{
  "norm": "rmsnorm",
  "init": "uniform",
  "init_std_qkv": 0.0244,
  "optimizer": "muon",
  "decay_fraction": 1.0,
  "decay_shape": "linear",
  "final_lr_fraction": 0.1
}
Each number is 500 + 40 x the weight over its row's rms, rounded and kept within 0 to 999. Layers, rows and columns count from 0. Numbers have three digits each. The size before them is the row's rms in percent of the matrix's.

# v: layer 3 attention value, 512x512, rms 0.123, rows 121-156, columns 448-511
# o: layer 3 attention output (transposed), 512x512, rms 0.11, rows 121-156, columns 448-511
# q: layer 3 attention query, 512x512, rms 0.0973, rows 128-191, columns 448-511
# k: layer 3 attention key, 512x512, rms 0.0986, rows 128-191, columns 448-511
v121 116:501476527447470526505545446520432503438570530496426472483593505501407593476543496446490504430500552489528556432480548539535542462504494503505457472549605503578474487498558528501476481521514555
o121 111:493463529461522495519420496526530490445592557530436541504560486486521525519522467497560444438538520533537506436445525543582520480506520474456446545506539545517529492522548516465437492477544504
v122 114:533523515524477408635461524544542500523506525518479487558478550503518470472496440503470471447478416428508485576471591505490523503467482519574518509535514529483520440511458550452438500515462449
o122 113:505513478505520476479428392516514511566484451492502451446480573538500403455512510536510561488463455513528529490472505463408478528449555456514476469517539418465484435510517539490495441506563402
v123 113:448447513521450459484435367482482473597555509480458470444560519542499519436485445485403530542518464514491491507483487504508491516509395501511556539465485529439524508437485479470519476470568501
o123 112:536506517534498505487500413476525556533503518604519525435514490555419468453493510469571519508575420464493458520511526513478559568502406468508480570509468550481510522502525482537487447493521561
v124 114:522491530468533469500571569526458431480536525488546508531532433491493499488470542535514581470480561536525526567465525490569478542490489469526529475568541511536554521472513563546472527511501472
o124 111:492503557563482457499621525537537530471553498533558500539500486527496473479532581536478516426512599551447478464546471524587524543433609531535544575537529555451473511475514539501444501511501516
v125 114:510489484468520472529497552472492485482520563539399456541535484479522487490508523525496480464545553500524506534533485517448532517512539468485525436508590499493506438493516586530493503451485452
o125 111:518516545407540524488559551522473531545468528460453439516555523481510577524524540504519463518548556579486533564535536504485507496518511491484481402581528455496538442471553539497538522536476531
v126 114:466532579527503567534565474527540548473538475513563538501438472517455479514480535465563497498549486416519487454483511552537534530494489443505464529465484542509448473484559553515482503510557467
o126 109:526496455480488511503554467495544509513523461561514450514544529472499453533487539508496467505578522440514402496502509515502531432525412530496494450518483517457499486486481523423590553516529449
v127 111:540486505486416460479413494509494528478473453590523469498477542471529435510536528506445555508508455491486506511503561560462476533492483515451523500424454487495533434609537461504461452621438469
o127 111:454475498500451473516446499509506537449453431500506463452545503470499419483558446492473566455487529481498533440418519513536483560502426485498516569490509513499504482596524471531467531608407443
q128 074:527469488487484530455473562494486560493484510548541514546393558596534460505477542490529531498491565540498514489491410483501494500544519498550427532500513417616446498531468468519525475446500529
k128 063:498459517448536519510559502526515509463464562489510476468466485533476514501518517469494543515472459528509518512485465494515481548434522515450495450489446496494501525527505507475557519527499481
q129 081:519494496467470495523504548534475518469527492508557527559509537539506451459499552442528489493462577595537480494507554531476506527465476508485531509459531439548482549542541428481449449442534567
k129 079:474491518475528509575502466489504529482490479471458462492517492602470474541503495493481490492511439468408539438493477522599505497533506540519496625495493494528445455412501540521560514550575456
q130 075:473540506474548534505525469530478482454487451526507521485461526489563481506443567478496438523430551566549460433447467518513497525506495430471565511460552480482502553528463487480476506463572548
k130 076:429533478450478482549527487496481513474433547510445483498520504522507481438520442498502482456532462466439494435456436537588460474512512550507508562523453527487464516486504471511476461590552529
q131 072:510515492458464502511501428464535444519562472422483502481521463485570498526560420489555459510522513496511511517465628490493489501519515495454479532557534506504499539503479466536549530550495481
k131 064:540503512523593428484407501531453505471482483485503441515549535543510496526492502538541471534550482575521518501496525553503555488500506441538491452479521447493468501513482535483439491466518542
q132 071:512529418439480511495515468513543478483533496468527424527491489504403611407538472475553456530538525512530520507472517547506558485503501481404512604487458470440459503492480458511477510471521499
k132 065:462525566537452471507505522483500502518495466486493512466450481521567457462558558517427535570538474445546518482533494483437521518431513509528456506538530519453523470469471463490511526498543457
q133 075:517488593505530527531443510538472533564507517479532486485477432370475466443535456510500541477481529466470493565492464455496455537512494555560447530570450563469492493532555473524494523509468454
k133 076:485521492477455511458479507511503489505547550527510451537510465544460516526497519519551455612523509566474502592499504452430462506551504494501443386463524494534559447554465489500514507463477551
q134 072:497509506506467475473559460504513487505431469517462538532552491561514446545527527541456491526509489527501475468422483550509527514514486449539511513528490447515527441533462521453481463486564556
k134 069:482470544454488491557502572436561510504559497464430463509513509501552495476478469578448516495532469420533554485416453492520566563509473509446532520506463529478512539481504549491505480572551520
q135 082:528440505520519497534444498495548487468582467437496413453487449487525569463470478585503498505455469524492502516468479447587526474443552472467477487508488492496521587486510490562462544481482460
k135 067:501498516522445522508487559489509530590436501524480480499451487436453506491490510488473497500461507549605479514545499520505465527479483475458440426512499419485556507493463458564506511503471434
q136 071:521568555524537530455439526500439492490476503517478572429500545475557516486501526481497462495494536534455481456544500404529533554487472578535493494437475482451495474567515467447561521490530476
k136 071:450439489430467481575495420468543529488569473479441469521438454555495524491505456498451527453477471427521518523594508512493507465469461474536501472504541550512576495464570559491483474427511504
q137 077:500548505511459493476540543467535475470517524436483437537483584562519405492506498577538500512537498481544496434518455511514510479502505473543516529453488441526475459548453507500467538441550537
k137 072:525549463503508500509509475559547515528527446517527501539473519565512449530540404474478487540486520488481508493527491467464501457525488493560494505535467454492486450493468552522499433465533532
q138 086:535490477481542476594385434508516483538534547462520411507509475453510473545460469499514485530504474499483482552498519476462552477485498454496480507571465483481585509456523451527495542581482533
k138 076:596506567506476463461499525446448560500532551528533535521508554476498603476491554520525576528517562521515520550529498552471502544498478515461466459504534516505479511451499532470465485471439446
q139 071:538458538461475488498563535484506444466522529480479499509491414480491531521500536506474452513489523448537402538456512517500514554553510619530498465510425522451419513480475473447453466540475434
k139 070:489428446491416477569424481538553572493476449552505488432532488499520529457509444504491481491462513543487530501541462475539484455487436480483474557481592469501498499511512565459464526465497447
q140 079:514444481560513484456567502494506499482574547515525584522403518524501498552508478475548503460533598492496450516495542501517457577508492528493516467474431517432481497490471508493507486539524450
k140 080:465506489516507491531462451461546512484484443554452415441467438619573493483499517485522430472494493507481525377442453506485526486552533485486546621548487509512500409516493488431494503538508467
q141 084:536479537522472517466483447530456566499494490513521598474458512579561493499529568457558583537486572495529429408499458583504414561538508476515534463547521446524528494568519510467501507519495510
k141 083:418498450489496478526484569482535473505509511456556455497501506506518502435566479525486428494519440505422511494446504471530552466503494480545533587517444505511508469538509496467517487581465525
q142 084:483468595447550484420514522456537520566510491449481513491423574513476472520526576512492454517524529469550485528507523449484497575570527545488498477524443536517469521445551492491451460477506467
k142 087:500504525487484542535542446512511491499568498474513538537484429472454604539516526545423515537499525494503470436426466528495443456516489480468495480487511552529516546542531458423454484555521545
q143 081:513534428446479465478416464532422458483581533438497495472465554474495477536508467468488557547519513541441516549493572527506471474515490516430450509496528479557477486494456490571458522485492605
k143 077:409505522501494561508458477480517490499503494519571550434473494511434498489510466463589460454514535507524488472494551555501484494493488457508437532560522547442492474448457494525504461532470437
q144 071:462459539488448513440470502512450483479474474474479515478458512518468517455460477545564533454500536483473508420525481564597482516502516489496424470534566501514502459529536553537467412511527442
k144 074:506538553542505422541453569546397460497520592451495532564474521475544487453528459563469535545499487457496518518496548473566498571473485525484525435501471474526435528466427444426485475500541497
q145 088:481479416523530482526447463497468498455488527541511420506472535464474538505464520489517543544507447552425495510486547476532467508474462467463564530474501543486560514543532441530487527447512558
k145 084:516466456602447485453508444497467551520528505552513511520488502499450506496606496487486499491523581471532521525550426600470501488584519550493522510526536485490444550492491466518524520507492515
q146 085:460541519497559482489475524452494505498496500458553458547539526505516545463426547443491483555489501491477560491509517532554450536528525436471415501518492597507439460502471477531547480505479486
k146 084:541513545544455438502528491468512551497432472520458524552470582488527576548537471520522518577501493536473459531470547605540574586548505482509427417515556556516599449483486471503452478558522516
q147 085:533447538509511436527451451469488488569452533523547448470487460500513485480503438473449471556470509490457475572493462536500499478520520450395522470535478489507528562453522494450525519513499508
k147 086:569506546556490416482558463510533430491531510474561442549529542527500493481517548534490529476538466461498542568524449552495477485450426553566606548507518510519479587497578458592489480477488522
q148 087:451488497522432505553532501537430584485546531589496544496486488521546543538556520485482500510456553523527526483450502548500489555517517533523494447449468485512517550448514549446446498442503480
k148 079:510463422435515472543553470510571489551529486526500433540530498599528432456475486472506496501466482461438538496513523511486449431487507511469453530487496493465486490570557501481549509505540524
q149 085:519540455515487528446402499531410500465495515554510517472455557399519508448521563513520520486542449491428474494512626598559428502511429463500501436542462475441547534590474450493428556447457570
k149 085:511529504533540505460470431535519521540493432558513478510577511482587444542515503420453517488538482502595486552494459455513557520482524520532517545471485473500493569439464527536540419447517484
q150 084:524489510438490507458471524537469473516475512512531474507421464472371528527426585490442569520520451521466442428447545553530479522504463504445494492463474512503524450541450464501460516447469531
k150 083:490470604480511522496468481538473536531505530457569525429486517552542476440532528456515531506428485480462561556424469510389545494510472553524512502528488504463552557424588567494493495518443470
q151 088:512496480512486519467501405527411498483412517525544483503496495476546556488457529557509526475469526589486521476506458471495486490492499460513573520480495521536507542562471459513526465431493513
k151 091:552436499525528488551474467537475530443472514509480556528509541488463537556546530524459524610566522491632474569552489510493512515483545536496483470470466514510562477399448471461529508509505479
q152 092:495501548465587490467496527509423449499454536502550525477532565405557463512497471520596476487538447454423502494461476424554463522471503486506420490573472584507476474456497486506475491548477492
k152 088:472557534511427462496484507467516486505461455538527423451506508442442448460477481520543448481503505402532499505493489544527564487546497448568518484498534549507454494542429476541496523533577540
q153 081:507497525552547520529484505546545489520456464481496486490504538520515542465482489566503513562485455510456508534574516519452536461463465421404497532545547515524473465479493495487443519538461468
k153 072:472457467483433491521499516565450546515481495500546477562479493503529502479564540546520503505504583527464532538458476528516466414541498582415544475483477510459525524499529461526480531519557438
q154 092:434484530506508509476453591486440480500468456491600512522470501400479527525507451562540523509462397490435461502584536476515525533496431511495505432464468540506483499492486474472460549516471510
k154 088:446400471494444535450491514536491472525522492544493547480451497551447474509548455531505486506439554475507556416506551527548569532568551527504477454528498450471516564496501565485467440512544560
q155 093:502525492496524475497560482427479512534437490523549475494550564491480462468469532482532512499540508495491547448473467545585474469537437509473552565525555550582494471566510409514506494460394496
k155 089:480481519483512493490537513500527455562501482530550477521491562502581487447492526495491561519487472463520543573509413518442518495420458488568546473452528464488428530495482493526493492481585499
q156 092:513458431437502511502464512436502501510445496486450488508491453535496566478451557521566527549571496504496542439436575494545503478469540473452504495491542501471528534509508433445461461507522448
k156 086:500541511458426470487444425523461537539550550509486533506514461511512443514490508486512581555469493460502557534479446592512501452500499500485563515506546530550501480470449446481514445516568494
q157 087:495547462519459483543508472504539500510434451472543491523512463494497561549502469562468504440513576497547483500510459471547473503475539547499481491507474509453522470519476549477532570535507479
k157 093:505477459532447530522521530544472519503483476407511472543513457532503473471538532443512549464516521479450510484498576539510527484475485471479485472513500551522531535455480472449483393489550464
q158 097:485471512434506471508497542508508508501500428485593507464549529418489533456463458521547530494513469569441514551464485478558481486539508484443479445536475446431595499646488440492542521470493499
k158 096:497469437498533495422452496546418545507492507449455492461618551504515412499504522528596472541523554477476541521543480541512505514507459498563492481518507575490514499525536522462476453540403527
q159 091:498487548543579532393471539492527490480513511479454418565526506538492497513493514487495445438495475482488513507516488439491484414524448515542405512462535510491454515545474504552490486544445505
k159 094:439500478507532488457577543582471468493490527521473500459490519502460507516544525532468451485535455486431497475474556545546549486507530466516491460511462510490511468519495421433510483402509485
q160 095:489502451470566485532487499527539450508523521439528443545485540494569526521512488483509461504601473557491431548467485466498484492543520489540530444498524448537455521555461393487492511515491483
k160 095:550518480453521529545501498487522540489445508533471538506520505473467505561469451452534452510546559502576470485547611478465578538481482551475445479526480505462459469481437536456475567417480522
q161 103:527499508453536531467566508500446464539553472483566478494469467509486516496456540503513480504509481460483500417455519425564478471496501491437476513482548583477456510509532500460410473508482474
k161 104:536452504538543424431470555521584433519528457538451457536441543418501436522511485494472508518441501478537475481511460476517478477546479578514368500530602509484483504529546547560453401521460505
q162 108:476506473579449493551535514556522509505521482508495579464449485496495515539507419554429548489418508520444488566488506508524540517482474526496602500456478461464489449540546490532508477449504527
k162 108:551433467560520529637480505529522506467524529455521413481474505521539541523484521433489550489477514544526491545526495523521504466472397463527516480446455544456434481409540502481544475449513533
q163 097:494471517510485545465498479522480513487510532496483527477483403535528499450522485524482560477501489577553582547538481534497556524498552446517492569490485547504570424496413468533469553517487527
k163 108:473506444428555474483495543508504502448532490507469502481426474508483462508518504536508501489455430527420468473445462558552521580491496462410502485558516512447511483537560502508511448514545487
q164 117:531515526531513428497524503457496471505557461553494565515512440556487488501456488555508493430479460575536453568432535462515538492504406564573508509540502508450475442530525481490536482499484499
k164 113:519557608427526522482489493508565491525481554509518440490468485548488484563462515522440432472473451546602464453447488449473552481465473555519534518482461544475488531523484523514525532479503551
q165 113:492534467533538548485463492474487537444553502469453489438519545494527443491511523513419421412518463553567492475514480504558567584554507455469487525581540475493487471461521439516549480523509450
k165 123:442575487459500529430525550467471548597523566498434516525562483440470510501429504550505471505521548482477438479428501519460514483485463498536552533474442506528519418449476406579525504499522502
q166 125:489554617455509444430495533508546482522517495524420509511502465533534450470498526443442488484419464502519519581478491460457508434425494456532523595533420470469549470407518514504542461447540485
k166 118:514521501558562577523495525444510534509490513572452518532529520480454486511481472461466489447532519478502432436509480531452522502482485498468465540531478496491420470449479515470486532549486546
q167 120:505488468507468545545484530504506447499524550471579509438493540513519552531400523541495475488475521504553510546537600499579474517455525435480494493557493484478594501517534531469583503473544509
k167 127:478443460556531492456496566545492482490449447523523441431553452513472505543536514457566508499478476503439530481387446496502488515423514511491546564516437455501543534569566524473521464464525536
q168 127:497406505459538460542516496569452514499465522521533495575475500558519504488431468475537578427536446453430482504518490522546571465535485544559516539535497436505531521521549502431500486438465543
k168 126:454484505496499520479477536544532483486566507478483478547506511515486499523484558485578511433512472514464461509514493535498488549422533513545531494442481492514488597557515500533474565562464452
q169 130:486467454511442523546513480504526491464500494533525466485596420545534545547497504544460518537448531460519537478510459515517482537439448467459417495573509572499604503549471375517535482547541522
k169 134:484498513455536519537580530456518468519497504546520505478530487524584485573550479463459592525470426463469462498433485485476537542482459483538500506507541490487586476501481497470506441497457516
q170 124:490542445465476479526497529577501477433552546549435459514543526490581480613455490515491546465419414504467506501441518534465565489561488497500515581572488551492480480471525503464622528489455510
k170 129:457464463484523463542480489537528498507655526528451517511506481559580477424474504485473536546487413450522526570481482471445576472443490537509538558452553577526411502526435453517455520475474486
q171 128:504474487438444531427526553514455571474509530485491483521539462542484456487508562530531495410454513491509507612428515548503531476497451557499440477537455471532548484445497518552517522480558536
k171 128:530467465442460475515477541506534522490426517441443536450441526517489531462533489551536514537523530478521518489474512417491537550484505531446478543522452488550553499519480561518531494395493533
q172 129:508507498530471419486463558503492559499582478525609505504558425495589560421468498455515431524502500521446513432486473518472487556487492518502498481507502494526387563505576520455516472494521520
k172 133:504497546483505491490528491495532451492548475564524526560520419569518493455472473451492456467559468473484490448468539481533510480443531538602508512563488530476484534550414483451555562481462582
q173 125:454530545543434438472513538474478594500525506474593536463488529546493491571550497416506443494420468535520486513442514425494466497460534555493507408548548462516479531551512462539549530537398496
k173 123:509627519523520581494481525459521538477504475526555487492463458533519477510489509477584524462396482483428494497479454547558486541512543462422459502576579507548552484454497503499548506547456560
q174 127:490558475523560488495548544510487513556521518510474525573493463517518513476554497493586498533551520567525526433551507520515561566505470504507482514512488524630500579530443558557445520472479538
k174 121:546552454478428467518560516512475585459482560498481558596459521507528526505524483498497491468451495511427546509491481470517541470442480564482506540540528457546454528495516426538489474556480538
q175 129:441477590591490503482517519496508535509569445468519500505515503438457469483463412477520486469504505516501463446504507472539500542544480570507517488449503512466557553493499488531537457568471534
k175 130:489454492519499481545544485554512458478435480529566501494482536491547518484510485442509506561529527540543518446513522408533439502488541511489480507463544440458502548554422507543504483555537512
q176 128:501426531474423546493500479526488504486471506546527533492546518480490507505548447523413514468546515501463527498560533544560470486538447449445459450531478456486582539481542593510409542491474529
k176 128:474495470476513530457479506493489464476419509497477588427500547429545498449504487452476484500581529512546561498452479488471488572494406461497498556435496470443539465494490535516382454467496479
q177 124:463527498477529461485515481367560494485462484575496528464478554560523507574526456437476484430512545505487492499462478497414474472483538504544471528525493575574470493560585474497475482506477519
k177 119:543510521478552428511497461519554524521493447518533548530558515476428484410500429580513566498499560443424573471523497521536490555518481549455510506432528525439554517537592506508478495491483525
q178 136:447510526404486483527554601458456460479500445454474544451545509477508534454450543497494468490515490421541426443474448500509555509499544511535472500539476546491416550551512516442454510518501495
k178 132:415470481482528476512416494439560546499498531509495494537492482504463519421506457544456386510478538536497469485462455502482549517505464511577426475498451499440410524523445507532460426564426508
q179 129:485383454529536487492556448536478527508505476486538567475396429433511435531514471530447550500471553473518462554496454459491479458530509466519465491535553545484458533489446449510448520491463450
k179 129:512449524485495498541486501556396548494574515509482546434505512482559479498436516476477498535469496450578428485539568469489480469485468467476540436503506500536488472467594440453467462528515454
q180 129:480444490503482505489529442491512473578501445512468515535519500440559481453485561496525474562494523495488521456491453440575442491432458522504448466513457509528445511403522543506506542500484499
k180 132:546465459432439452463483454471500532473438454444502552492473520523504502491490450504517499411489509502489554493444533495576557501501489496492494549489543480582477511490545489448546516546427491
q181 124:423415417579467500544575460498498509555477542460465486492453565482526434528485480503493539484460499539512498462472548468487543427546532500475512501454470547550489545520550476458524538493501509
k181 126:418462481501538447515536468490479460482514524558532537494474541469520491392425493489538502450388519538476484507511531488515531493471472494429507526419535519505454497517537430467607518509445536
q182 127:432458464543535439460537476557534498425400427459457541482438507451454368519579454522480452491492433453481428483479549499557448495480520491501500518580511564523514500533481446449468504450473504
k182 129:484447500462505501511477523411537558449493449435525475575491452412484495527507525526573468468475471497563435514551452512494517498494539514539575523483483544516498484504547462512436555482486483
q183 125:473491491523492501458448487579482509489511496431485507545544523552468611522440508536452463552515496473473455450470492506452479539511480439483482495490522540520535517509517552466559589471510514
k183 124:507559477508543479459463440516480532508514475525488487537509527439484472547448514496493434516470492510507522511524544511472461469473540470509489519457497496554473566553519522495523464537552469
q184 128:478535563493554524578509506430488453538465508508489496528426575579492391466514516499490479513474459537412530526469542500474490455512453518468454482452458410517478558463506529512467549488501523
k184 123:458545579562476539526494498531508518450483489469549518506415574534484522500596489485468461498554510533516496465456512521488482482538478505490477474479445434500512565481506515525502488502448559
q185 118:459441499473530583501494560458496436443483463513572429498548510469528474422443484492522498499513527462464451479527455567519519458442516460470518502427474472602566563475497535533559469488537565
k185 117:479515554482474468499459557491513490459470500455579473518545517574563501507562486427495572494532551505447470476507549475501499525449507517511509472486443477544513561506490542518537548505510475
q186 130:502491510529453460542523469500475453571516527473431519489426513459494554432496452517461545515518550533522520403471482526459458491540470496528560502479454529531504518509464542468441484505510495
k186 128:537449463469508480483527460508523461514526557588507460461432514444518543429486546507475518500493530578580586471555520474450464496502482475506504492551413527475455547511515425478543568504489501
q187 129:561523532468521595482571534562530485522559509519548509478450491520436495484542519462440528466462524556495535477505515486494458442475480454507522528489490493465426420518520474490540487498518468
k187 126:436519484480572551535442435516514459546467494423528529492575484598520513510571454472463544553488519513497530528422457521500472531501425422504494536477453509475463503508435517548522446507531444
q188 133:522486547528517508476505492481498517483480495511489480463457430537476495471473480504466518427507428466548496484496525459543566524494371536510482535450461456546480503536535590393554467474512488
k188 132:507496529538584566423492492485559431469507546405485463467463533509514571403458440463570505435506478510452479419546517449479589547512462540492485474384503492510508510534499460433454545503518528
q189 128:494523492560541454423454431467490544612492519475506521488468468523522532547420609475544488496475538516514468486507485486477557466521531450561455590474531521485468512515523532498459529478500534
k189 125:513442557490463537489447469498467463537468444448468519554541523538479515486486523511506430511451544479490449563545444490510521477502574534460481518506576548382440457512562500442484513525484559
q190 125:499533549464528511485553597453433471459470438464479486489523544564551448508451473548437522445538453469443457560411527510496494535516577441478472501511501540448518414471491436461421484519525538
k190 125:503511493521483476478496454479446481532481542521518501507499483491511487476519540483517544550515443525484530485421523485461450509471490538562521508480518543427561562542542531466472606487467504
q191 125:493510532499568537515493536523462491534455448547495476504412667448476480511450573445452479494537488504476554499538431562509472495502477456507504469470495451486516571490485510514397521520447508
k191 122:484523518542481469500436523420575435460527511532476516607521464520532519458550526502470469539463496421539483495536544557563445606468524433510426512429472488463579557414496491487473511504465505
v128 095:488546431499474505475488515543431550494513449491545503540529519404516403514464503525471543570485453488594465466456531470500567475468510469496483543471493490505450569491490545477480534497537518
o128 096:493485434492503535505479459518522494495436458484479512491506515450504506510500468451475463546412511589597455568465489477520454520458441493504541531447475493480511466552453458508481483516466481
v129 100:502506451517502537418492479495527518523483537449506540472456499529501539410465481452535449534452583534480585524450502485480526542468515499501452471499475433427556501494446376514476507467475517
o129 098:459521503540499551481484428505556529536484513505518518496491519490477499451448462422477456509443524551513567486481543426512486566448517501558506414571499511483501568489390486517462471460459423
v130 103:505499510460491569455515461465498542503485549488501493482563505485520476471557512535444480579528446524472495533544507437475532586483550509539413485517510454482526455543486474558526515573513548
o130 098:436494593485482542577483452557485501501478521470532555470429450409526444430538506500495455571501387466530484529599508451533560540487562509582444536475535558536531451515487510560535532535598497
v131 097:509524531569522542520464481446529544451569512485480462509466516435563497527534500578518482590481503489454491474576527496504454480433533546428537436553450486511485538473477469430573514495496485
o131 096:479513461544502553524505541503518512494534524460424518495476552455545484461531491559573554508475544427467432416472560543509514514480480485469513487510512419454439550487444497512509511499448495
v132 099:476487419449438565550546508457465453467456479526451531469517613515580478483453466567547514423549509554471473534505471541436562492493561488500473471510462394535490475430462517504500524458461542
o132 098:518516456486498497535496472534445481444494417468459516462485616462597479474429498555552470518590469477525501490501509475446555491481494514478469534411531489501484478460475473473555496486519561
v133 101:564493498502553505545524487521484538464510470438511494549499485526479541460508446507427509511580537546545483481520517536504515529520585447482511528472476460516520472489530500444543546508446511
o133 101:568538522488570550588442466591476490543522513441515515552440531571568532469510462548514505540460584505491485526545478493440530487536537446476496490483539379449578485469490540520496494512466446
v134 102:598445496503464516480598474498463525497483485499489483515478526508453476557525454546526489501453465535474630473506490435468503572518483496483533479426484446473552483486589564511474480532541534
o134 096:509492418537459530511513556472451508445534534510515480568496509537474462488536465552447454546518537561539577459511469486493489571508428519439595493486560534481490440486536555504508476580497464
v135 096:527480395459518444484512486539516469501475492469523516466530584517457518529448515525546527512509478460472401486478529593484432497444470532442462504491465503437511505528545434497549470528539534
o135 092:534481460471531464488477497530592467443537466568502561501516517541513438477526502510614437486424476463509509482513526536456441501344473486450409545466504501469497513510463487479512537508532510
v136 098:501443514490545518500487447535510553482455434533452528526510425495535491506522475422390418447520486510512567500464477490454580468510497464451605445532609518512476491515566435478507507496475500
o136 096:520493496430503502530515526437559498486567492559517592573487506483543477530492570513429494444459590475525551490566503534484534431492564549474537427544567511577503494449413496506527471511487488
v137 097:540448566539547563479419546489432524542432318537465519452556534484541575556546432502492462522525522532449516488525515510456515451478475525433470489513559480524413535436545484470434441539453516
o137 097:520484522516428535475392487481498497536482444659496531499470560547486411487478419455530470543480535484529499467467463416446516478530463468521525526496520495516519482489528400510520518544466425
v138 100:530502529510611555435587532474519534405526443453402491538496484479461490581517515470397507541506497564547431468533442524506457493535470463447490445504489471533532585463395452466570462467397469
o138 097:480596514530517474525531535516490509394480463416484448524484504507533512499497487466417497563459498591474436468477533395617474538519502569491512490464484476564475541505510493464479560465451491
v139 097:528554580408561404475493585493482518497507446506547473483492496426571539508581476459509444463487490462529557502501512480463513472502459480533461467451526489519494511543488420432485518474568505
o139 098:482537533479533455503538538476446486541516461478584419488545546481487508528532488458593533484473515471499516575530478522471521552481378470489461528522516492553564436472466494419486483484470511
v140 102:543414535521465528527446439461479562508563480502499583472531528469500489523454516511520537534499483511489417439445503524492503497555548514464435557510447539503504546503503474455495455482496597
o140 100:483545435545488454511490485421531559546530500515452495486516487563482441437464516476581492590532487595498441467478516528546464477472513580527533525514483538551477571528467467503432525452528563
v141 103:495512525412402564509445528506442490474522569511486498521491531524472554461500443456494452521481531504536535506479518486520463518510493512438457492451451514476531537516507445505545466521396522
o141 099:458532462435514481543404470506512577429533535539430548583546525556470499539505464517501506460492468480435571488539487502530531465480582432505517521526500485480522553487574435485542519552498492
v142 100:463462478476529514517492478497484507498521434527440490481467514535456464459535557438533442555506485528563462538441482463516487481513585476490515501504446460490498472467473482514561557551575485
o142 097:443474516485493461479455474423532439527471458445488488531514461550497500496431515450499504576530458479505494516489519464493468469455537457478546500458551569466477481457520470454537478465655480
v143 098:449374521507472477531546564491499522559527479453529544552574438470477473451455514479481530498533432508506411432543468525665522484455506489503452511429495463504511474482458569510417513516483529
o143 095:517441495509593460520532560505557562561550497579490558495494495478521462511435538460497534448548491461539465444513458453566563509465525538551424526493507491497497460438449557602471482472512544
v144 103:574449477558516487456525445498514435477508505491565528533453452484445438474488440479583453598458461597437546529485531459525532554430522502421488481486466485451492471600497502490503528550512537
o144 100:561435574528499472555384500462507423486494541582540554431473408466429449535455478493568522498426436638527559501509509375501488525436531473512430518516467526491576432522445528514538499545521550
v145 104:531478436430488481556473542516503535472571428452454538483586501504479491498516548557473475533584515553572447506486503524454506581456584528504495525471495454540503441506516477528458457521525479
o145 099:525483516425533472494447577573470513474524463410472492463561483460507477506529487549554438582493508558493453502566459521468513548548598553491496506480455497533480494465488520506435535544482539
v146 101:492548551526480489467455478493492419460523501521535493432498504495462402465604394511500542458495481464478486473468591494504525483451559504575498447597499490540487424491504494561569450439543441
o146 098:471556497542505525477472501486509467472544504564556479453474505457544459437529463440480501465523450504489464501518524515539540437437505451512459489574453434534448504426458588547541483450465495
v147 099:493497498467542512474475496509453517476493556507492522500504462560406510526544478463513499517469513479452509477460499426514510430480494386486486518433458464421529488473471501518509495514470590
o147 095:436484471498487514473453481509466408464549517534539487528497491567446462586542486467484419625561548536473520497491508518524477456481498443508511542441446499524463522429383494577529539521449559
v148 104:499493499475463505560461503441458497544481570514566489431465485490506511491571490494515523417478411476515475519453471484465477525500501507461543457529495505498553475486535528493444481506537525
o148 101:505492451494455512520435515459454531481448442497523502556484512505455478477508502548573452422508414560497498472516429479511509519508536471489562461514430574561557558496555521449442488530478546
v149 096:465553523552509460526556579520518539554478500518507486453515470487586549563494517525456538507493599554512577519489550521572449510531523551476522484447498474482554431470472494571490544497496532
o149 095:543558532601491533544529536475530569542585485522451488481547462486555470471461474508488539461502552523491550517575547476441434454533436470536563500520506500447463454465441467535517459483531496
v150 098:545429477530506413458478539489442467407464491404530498518500494506509439507549437508444501544555502542490450490530468508489505556453500591524571558521519451475523466524414493519535498539506481
o150 098:534416514506478472525383538525439492458460519517548497466507494512564503492523448487538583508559457551478460482520486449493541570453544520464458497524515513487461528524429476489513415523545556
v151 097:522470593429442511527556460500536498479401513538429502605543490475533471500520516475487540480520484488552489469516469524567517529544461558523494423491518490518519576544505480462477483497482441
o151 095:524447472467470524539488454553526475471432494546478479553433455515465440491472459428437542421397470505508517485537542479520477505592460586493456472570460522492507546469498450479509557480495462
v152 096:482537478498503477487470502414448472530483520482521473552509537549523559530483508460439477457454566522539472508489544567480472481467513465476536486597488576536466528451410481557489481486559482
o152 094:517525525489485543450504583451415468533477482414533502454505478565474491539531474539460533446445569513588418479461544585506514456501516472494510579529547504504493581467399520524475515514523510
v153 099:518486506465504564491476481512502559499482509524531543490572508470522481520463499443447514453530473447530437570507441457521495497509415482468510477469427478517509473562573469479588505513510516
o153 102:490539518419457476496451554514495469569451486557563531485513467474506464535405468461440512486590466386491422450487526549520472505521396479476515481529439481467602467554543523437546513550582482
v154 100:534462514485463549496473548540512498475504517537495495483479570496486532491467462541466563449497432530476597572539506474508555571531501508453496489615490439502477473515481533485511511483480423
o154 097:562533494543520523510479414550482509437531468463493573487494540461488502560511497600468495479511512483526571491555521504497538533444485536488453514556434529529464512489524449497527519495454457
v155 095:504511439488474575483522490450567512521530500517488463510533461520494498461448424530470579465465442481568541421511540466464443459514494555538500451480509425501490487526529454540508481545550503
o155 097:519535576505525568444505495468546524517508519576492511489542490523487447454484456560537498476451489513538519520481496511464498455548441461477475475546494447528383570570507557549474500511522552
v156 100:431429482444538501526534499483543508566519474475532425458541568498486469466545514544494480428529437519480505538509503479524479403542471507471439486506532521471490410485540560541503465487492553
o156 094:457451492466460556463531479442504565564508475509514483482556512521508474468504527544517507446510437565433456436479527539480414453540516515483470469475501507505519459495574515484440564507523553